Weights of a small transformer language model: 18 layers.
Each number is 500 + 25 x the weight over its row's rms, rounded and kept within 0 to 999. Layers, rows and columns count from 0. Numbers have three digits each. The size before them is the row's rms in percent of the matrix's.

# layer 12 attention query, 128x160, rms 0.182, rows 30-56,93-119, columns 80-159
154:539472547514460491470506437547510475480485481496484502505482501499484492571486473511483501512496475540516488496549496491529495524488519520477463504471548504531503478479513495520455500486510517468500475484478483531497482504488476497503495472
089:512534505472515529556461526495517517539472498483503508475497535476472513452530537474504490486515525506532523510535523468489477501509537513484525449480495531493502456503462495469513487554542494539503504499466473513489508520461510508522476557
058:489553504452518520449529487472528522501538453500452462489470476525480443503509526487489467514500489469518520502546456522493510509482548513495517480486499500562556508465500494518527502549518510498516474500522551496539484509514476493508466489
050:467525485436479529517494489465537491508511480503464449497475463523466477512499533483483507537495484488530490502513476509510481528508524464511517512517468488530528550508489501472493499541516502502499457497489545502534491494560450459481482503
078:464527518466489552514541536459556498459536500494413506501503468505472501502514540448489477486500492484466524466531474516491536518482505475522510491476494511491551512492458531534466494556497522500500467511494525522544498464524508486522483518
076:471545523495484491462531496488496541490567510467536579507485489519510513502500465529505481444549469476431494489492495502484481489488500531487496506515513524476478488515468516482493503493512484504517481525539548480500547509508505473567548486
083:465506497470531498454559535449517507475531479488509542529492453504531514483517499515531469495527511499470513469490494468499503448442484506526513517499514481476511507543466501485537521571468541479485519512501536456532538494525506489526481480
090:505488533517508482537490472518489519534498527526500516480520536484502480485472519508516539517497549500553501527497483528467576531548518479516514480495485508529478496498499501504490488468527517530543501511485497539472464518483514543508517478
083:480525559494511496515476521527485499517501505507484467461471551475496498498486515537490510501528468521534513495471501504514478507517492428521450467510515525504445463510479477532492508461506482460499496459542459495466495500515536521482500464
087:487527478470465525455513479465516518466530482471492534501542442490517512503478482507507471487538499479462452491504483498521461469472493504484545507527558513498539506512516520491483511519480490477516452545505515500536538512494460505487503491
093:503472485511525454442515499486494539475482489490563494546509484489482484515553440501518450510503508498489494486502514469497469438505467494462464537523512492464471469505496497485532514500485495470536504484537516452511497504483518454469499530
104:506509501511555493510544470513492495463519484500489483528511497438491518512531486473509494488451450496538500470483451528514459488543513439543533482526523529502492542457510528499482562486496462521523536505491492465500514486519523473514496481
094:495531494500530541491480472464511498456477495505482493556484470522510514494510514489483475483449488501484522471501481473546442481469494482510512483522536524470516556509480509499490533548462520472486495523485485490519536503509458467515456500
086:511543525553500487489494528467493492520503481492436484511493498540528536507473473488447484472555516532440511479426493481512468519441467489532465452531518474496461526474477491518516531473503520477455509483541489493485506494513490514479539514
083:501487444524523496466482514455524526458507470518506474492540502498512519503519509506515520531523474505484487496499502444523508495473529521449514538486515474504531508548523539481548468496482490466506476513529498500507526505490499480499459522
093:546496537477525466529492529545503472535506551524546530482489529453513519514479487504509482457506518478492485531488499507470520533527511482525492508467484518507462455498529496512509487447505472509529471504491462511424486499496511547527504488
089:511479457475506526466527514513505483521444509500505479506535521516546497506510486503536470500491536494485495528499514515515502477453505495510534459498488472491524492466495460524502474533479536516529508489486484532530474492506501529479476478
082:460499467487503500534511535531504493517474474512445464522440510516522526514461522493507482489484463524517523495541480498479458506472502489512526511483481495562476518515487500509534557499469546532479489470503504487525462495527495513499464517
082:514484504517504500472525491526468497489523521484461517528512481488515488566459479514530504498504524510482503476446492490525499529503488494486481483470498493521469475520481532525517552487501544487515519486519468530537482468485477512468505503
091:482528459509487505519463538493505504495487491510496513493454492456529552491489492482461515512485515449461497461453474496503478487509457465492493452486510508493500498522564461475475535542485478528502489474482455484552502453454456461510497509
091:482441487540471462489471511517528505475529504484523529478514483473500520514471484492512504497511472472485496500434498485512530482515492513503482536517464502518482495501528524549465531440469503499466473534491508506524523459495491497514482516
148:511484477503535510541481511442508495559456489494473487525486451487475532440480537477457507501484515500491518563513485521480478477518490469493491474504533490501510570477487456495496510540515522500482496524468502487489493509510483498477471550
095:484518463498469516535502510542515534449511486478503495518460530506500485559519475493522499518500467525502491468560499478517452512488503512507505499495486508509466490487546516528502537515497500521486494512534493517482450461447473500485481508
152:543481529513485499478521434516474445476438493494433468515488541470493470551511483476439475484457491519521489495521463502528494513491535491504492505508507473511511515479498487523457514468502524481516517513472499525524471517455473526475506455
097:502479559484545477471551555512549482504505470453510529517520509511492468547521463449499518559461514508523510492497482482485499538501560521470517516499511504494520516493484546525501532499453511517511520485498493512506496446549454497489522483
093:475500523497517498558488501500521510466521491510510492475510519482496543511492512466526530477498497479522504439514466496509462503475549480484533476458500549496503472483531547506519555513486505557466477482467500502560477474472460489536484508
116:469508499468507450499520501482519488551520504459498503482496475540470514493529473471486508526497557526506479507484539529495488504510511515498504509484484500522533508531517535488524468538489514469496478489461498520550511517494507503483510494
147:477473506515521509490526506512479450477447484476492503484461526490557480558483495489478519476530507480516529481463500464519524496480502524472517516504486490503494512487532489491491489502502502501465449491488511520539502504520498513505493461
151:516525464499492487472522503513503503480499507498476457538501458518485500471504530491478486529481484514493505465516480538496423514566505521477529536489526498480513506499528500494485511474505496531524519523515488504530490513487452516472508512
078:500499536518497493485501503483505531514456501501516509521530481527484531486519478479472542507512503500469522522513500496491444542508516516505533528482518484545480528488480487500489536472483474565469558493498478502518509503526512520511494497
093:473542501500478525516519523479534505499504466524484511481470458506491513511498559461498491481503501472508543494534475496459537522477522472497519529523510530511508546472475542484521504537489503486481495538478571465538497492525479479540486488
095:460548518462512511464510543436502485480519486504453484483487474487482511486471526472505534527497500501476528503531487503476547544486540504492514520473491482501488503515470494543473510532492511485480519521470548509553489482540445491517510491
075:471475489476502510457504519472516451481489554523462479481521489546500456503526512501533500547480508509581509507502506508492538513489487504503543523512482505502502465502474508508477468502492521504477531515472530519508472473523473503536507501
079:449528484466493525510522564448500549471521504512483522519509463492479518525481527491528485492508477454489503491504499533488536509442528470518499535535510498444526490479522540495539514504461455491495509543506564470522498487514526481545492482
080:461562459500496526480522549445475506490523508509490519542525466505488525519476525488514500477500477503460538505508500519463512519473496493521467513523490497460511506510492544489518498503471459522475508537487563449528515480527504471547516465
067:525469507511512475479483467513512477564499529439496473452462506525525518484510508487498497491524520523524485467469520488543518508521466547485539478478503495528468479517508520506473483461518536543492494481516459535435499546488492505511515555
082:523493545502469491470487474529496529458503509512521486538563536487523514483502458522484521479494524494489472494463484485496513495490460520517438451487475482512514466497502468549528487451523532482502506456518460534491476515457509532499517496
076:516543500492534537508522525495538514516524479554505487544500492471497537523469518532515526471489478492416509555500488552436507493464510464516498538481520526504512515512524515520503519472428489510522510511488514470534486480515484522460475524
068:502514473489481500506512506542475526449521498482503490548524510461520494506482460524525525475488499516475464491494495466501481491496508473446480460447550505466471503537460466515521524494517491501549510495550492495489503488466530496478484496
065:502505455493506521503473518499550500475480520458464510551468508514506480483520515531491483493493473511517481515503517476570514467472488477477494463553494500477510457523484529494527510539527527481508481505491506529520509495508532438482479501
085:515510509509458520523502483500480482509466474485528508508484495494464450515506519477431467550481517486494526497491460518456506459533508523515469519540502535492473542450475491492465510522485486504526476530471478532535502474494471489505491443
079:501501458515510525511471479497493512505517490491474469462529451509520474486521483480472480506501494494524523503493468527475533501527505507502475444509504487480483527499529465514506502523542516491530446520531517536462502509462476510428510497
076:499503519506501473436492521510508523460490537524519437515502518525487521507507502505510522456491478521462519472489507480512431491513466530495510488465528506510479496510512534515489494540486501539467502506525494471511482493473454480484510581
071:512491487515519506480496546514477543494511492519541545452482530464507523465510492505513515503535477516531468503515538497509530524532449527467505521444444471492520471484534540470508494492488486506496513483524481455491518532468540508516493552
069:515511532508488476486507507468511479568502528536510499481467496471481507480519513505500570466511466521498506519502521541494489499499454460513525529552538530529523493495503517476443479518491489527514482485505525489452522505512531532475484505
087:507519478489463501512494486519484496531494511502490492518490550491480513519515527505461521481493470530504516532472486504587510536501481470519487503546515513463495510483508538478511482550509526513518503495517492549460522532482468521512516486
065:502473480511525500467446485496475493458543473530532509494517461490489527491512457486521514539496488509503433485482523474492506486526454508477497483473530479486484479485480497500480513468469485473501494491544471446504471504483492454483493542
080:501494511510486492487484469528496512456495493529497534507492480463515528503506508468509497536554494525471492506434513476546501503534464488481565554505467514526535520525558520483511521503480459544508535487499514491499477477494494503551512505
088:514463512486497498503486478529514483516519504484494500455530545491514524587514495497516476504521522483533460533496484535518524510484524472491482498459500538490449488498481483527495476514515493430534465513486491531493491485499460519516483462
137:487491452468502517479540496484539479504473499454500466523472494491495504466491495481452452511454517486510539500515469550488466514506522538489522519487547488478507502485505456507524504512484539523519491518504524505541518519476444566471491510
091:518479496536507504513462492566442534517495532537518492488484541537501520535489502480475513499516486537465470520442507514543530509479467482489514481525486497519503503504536508462447501481527478502482518511495478511432510530512504509491546457
135:510503523490465507523486503467505534512539515524531552494520507489489503491502478513550520487514523497498482510534528496476550475476470506545473469533443500516513477511454519504522502508501499484490497478508498493443498477520552478508493518
077:519513500496518496499550544487508497474509526493520561533494489559488432460496508517516535517522539490502492515518508510439517475525500520544499483509514547476512488501494517523464489511477506494541467491506485520520551489519503514436481470
077:521478510528483520524479507544488517474517523498524519517471515442480498515516515529504490441543495523531483524486520493492517537483482473519454529502473493451466484495525542472496528529487469494485491503507504533498497526540524526493500506
# layer 12 attention key, 64x160, rms 0.147, rows 29-55, columns 80-159
097:483493449515541474469444497515498463479556480525480482504480498502475533507502514508497532500520529474529513545471517522486454507494513500498537511520468482495460539497504511507463528492475517474466549499468483462517518491531499521497532496
108:495491476518526503525517527550479521503493541498475484472502464531468490461523459529484513492537501503492504463487502540482532465508493472497513539501483526495495517465496507545473466512483458506498500518524506522480539515491519538508480507
084:489442447484531475504467505508522527513497513473474529495480530473489486502566498539516492530599500483485505512502498514456512496508506510498493486501473517490457497481541508452496471540528511449511511471520518477486512533492487474464488520
080:483513518516522506514477518499528477453506489489469482502480487490504514479508568494510564525498491512501482510491501470520511493541529508502514550497466495508471491520483523503474492505520467519478540496503497495508510460537502447512526506
083:472448461549503499465532524516534492526479472484514488489482526546515463496544515513486509499519467514489498539472541489473507438512442515484526504470496556501497476500493461503492479500490446522502496476555487503481493537476534517492502471
103:526491490488490501470533489500498500524514485510515475463493477522519498500474543492526490508545474495480532509459509481502494431499530488535499537480489525510510538543507508465524496514487463506495509522509506484515468514501476458480473532
108:489547535514502484514478522461510491510508501507464492493485491529482523498511549459508523529474511506485506479504479475489455515504519473504527553524546530527493502522503546500504527471514488481431518525467524505511486500563460489525535482
115:493505511505514510485457505489513480485498465539488466490498490497477481513455531501486520545460504486508514491508467519503480486543521513489523567541492492501496521500543517550454526488494487531506455532486534519502525489515457493494538514
116:547503479513491509476535533486487497515492484483517510474513470502490487486504470492518481485531508517488494516484559503525502477491502543480510488486512483493520495492571497507524472531488492505518496483555474482458515505507492533471470549
101:509469473532522458488501491515490466549520496474492517542503497500479538530510480517521449537481515480473527508484508468486507539464483500484514498501496491470506529459503480530473514512472520506452530535471506464496465485453524512514523494
092:506530512516533497484475501536511493488517501523490509463540498524487549470531517520517526507464534484533495405530526460478472493500483521511490486488485502454466488469506529520497517513519497514498533484500503473457500520418492493520511517
113:504483497483496540484490513519497512519458510515502539524486550458525495539493462496498517491474513495499491522507512491479521496488533462511487504488511503451488467482502488512493484467498494492497483505448461514497517501483538523514518463
089:487531542512478501528477463518520500488497485458483521516489476508490488495496500492514489467511480499501540504467524514471490488513515468498516535512505517556534560512485476508501508500493497525524509511502520467483551502544501477518503490
102:453491509482502494454450512535513511470515447532506493518499503488498487478503517506500544533484451514518494483480471528491525526484502503522477473530484515516516512485501467527476539502489495510498534520477492538511519506533521486469470511
092:543521531494536532501536465474529508490506483543500467527461504488491474443515506465494476478505507517529449486505495513587503506470489498518553479512483502490476551498476494547465500499489489478481485487484485538506523543494474511535482453
096:523489502493524500471496542550527489518502497497531515556491468496476472527457454523475481508484504517488448529488502502479478472454499535496485514483441496443481494487501433502479509480509504525513433506487508510509510539508515528482494476
119:526483461507518469475496497548534497515488473500505496493516511523526487492522460540535482496506487512523488482492547493500499511444444553468498505504497488494497500505472489525482509520498497486500521445546465457488504532503528478497495522
093:541508448510517521526543486482519518518460506542501476504491504543509512467504461510554538486485516512516506500521493534508529450490487471486491426480470470476491470499504470521542472463513537461517456493500508539491478533494510501492463510
087:550486520526523490525468455481520490506484476500526510467474510488512496517488510495501479516480484469461483501492488490533500496503490484454491514489577473510487524511465484481472491481513505496544539469527505499487507501500443447498506515
121:512493474493529482458526519496496509520516504503531558501496540486537500535518448517528468458487526486506504520495540488496522505450486493485474482479539490469508510474478504471527482501481505517516509489504484499490504507467531532501477487
094:498526490538503503463474475507539485485565465536516470529527508571488485504533516542493494464502489491517514481518471456485526500497500523456482523511501543500497520518465497525506545496491490424510491491476500457525520525458507476476495516
086:524527528476493505480511448525504483506481499509525548505474539531511478543526519475464511494475515487474519512522526505521533485465480483493491498490497522493527475509480450501512531499512489538478549450470500480521483517525544488504559489
099:512473460503521517470482548555508517481496442505503492504507512510500510496553539497521505456519439500472495459475509526470493506486448500440478486486450502508460518518500491506473519523531490481512505499521497497495527509478454465504473507
097:525509550514511531538554490442539498520496481529459490486522498502500498497498520500509504516491496474517511549530492466481533557513547479511524540503561508503511513519514491503535497514468512445511542459508510486509512507505521486534533482
108:520529490494511539519520475489519542530490510450547535452514515515505495487496524498535468500538505520478519517481536482547477455527531514476480521476525558515498526556510514491508460507534461471504501526509510503467487493535498479529493534
104:482522527484476527475524457494507498501480466513509506448446478458507512484492522484525428482519470499505522512491513521519460496518513496468459491490520467497497500545547491491503462487529521575508515542503494520499488518551517485553488515
096:500493506527460487486457453477523528439493467517540504476508531469534488538495503491463469514465498482473531530485530494533500510492479491466504508506502470498533499521513498484516500506471511466516473492489500505520507534495490438502507536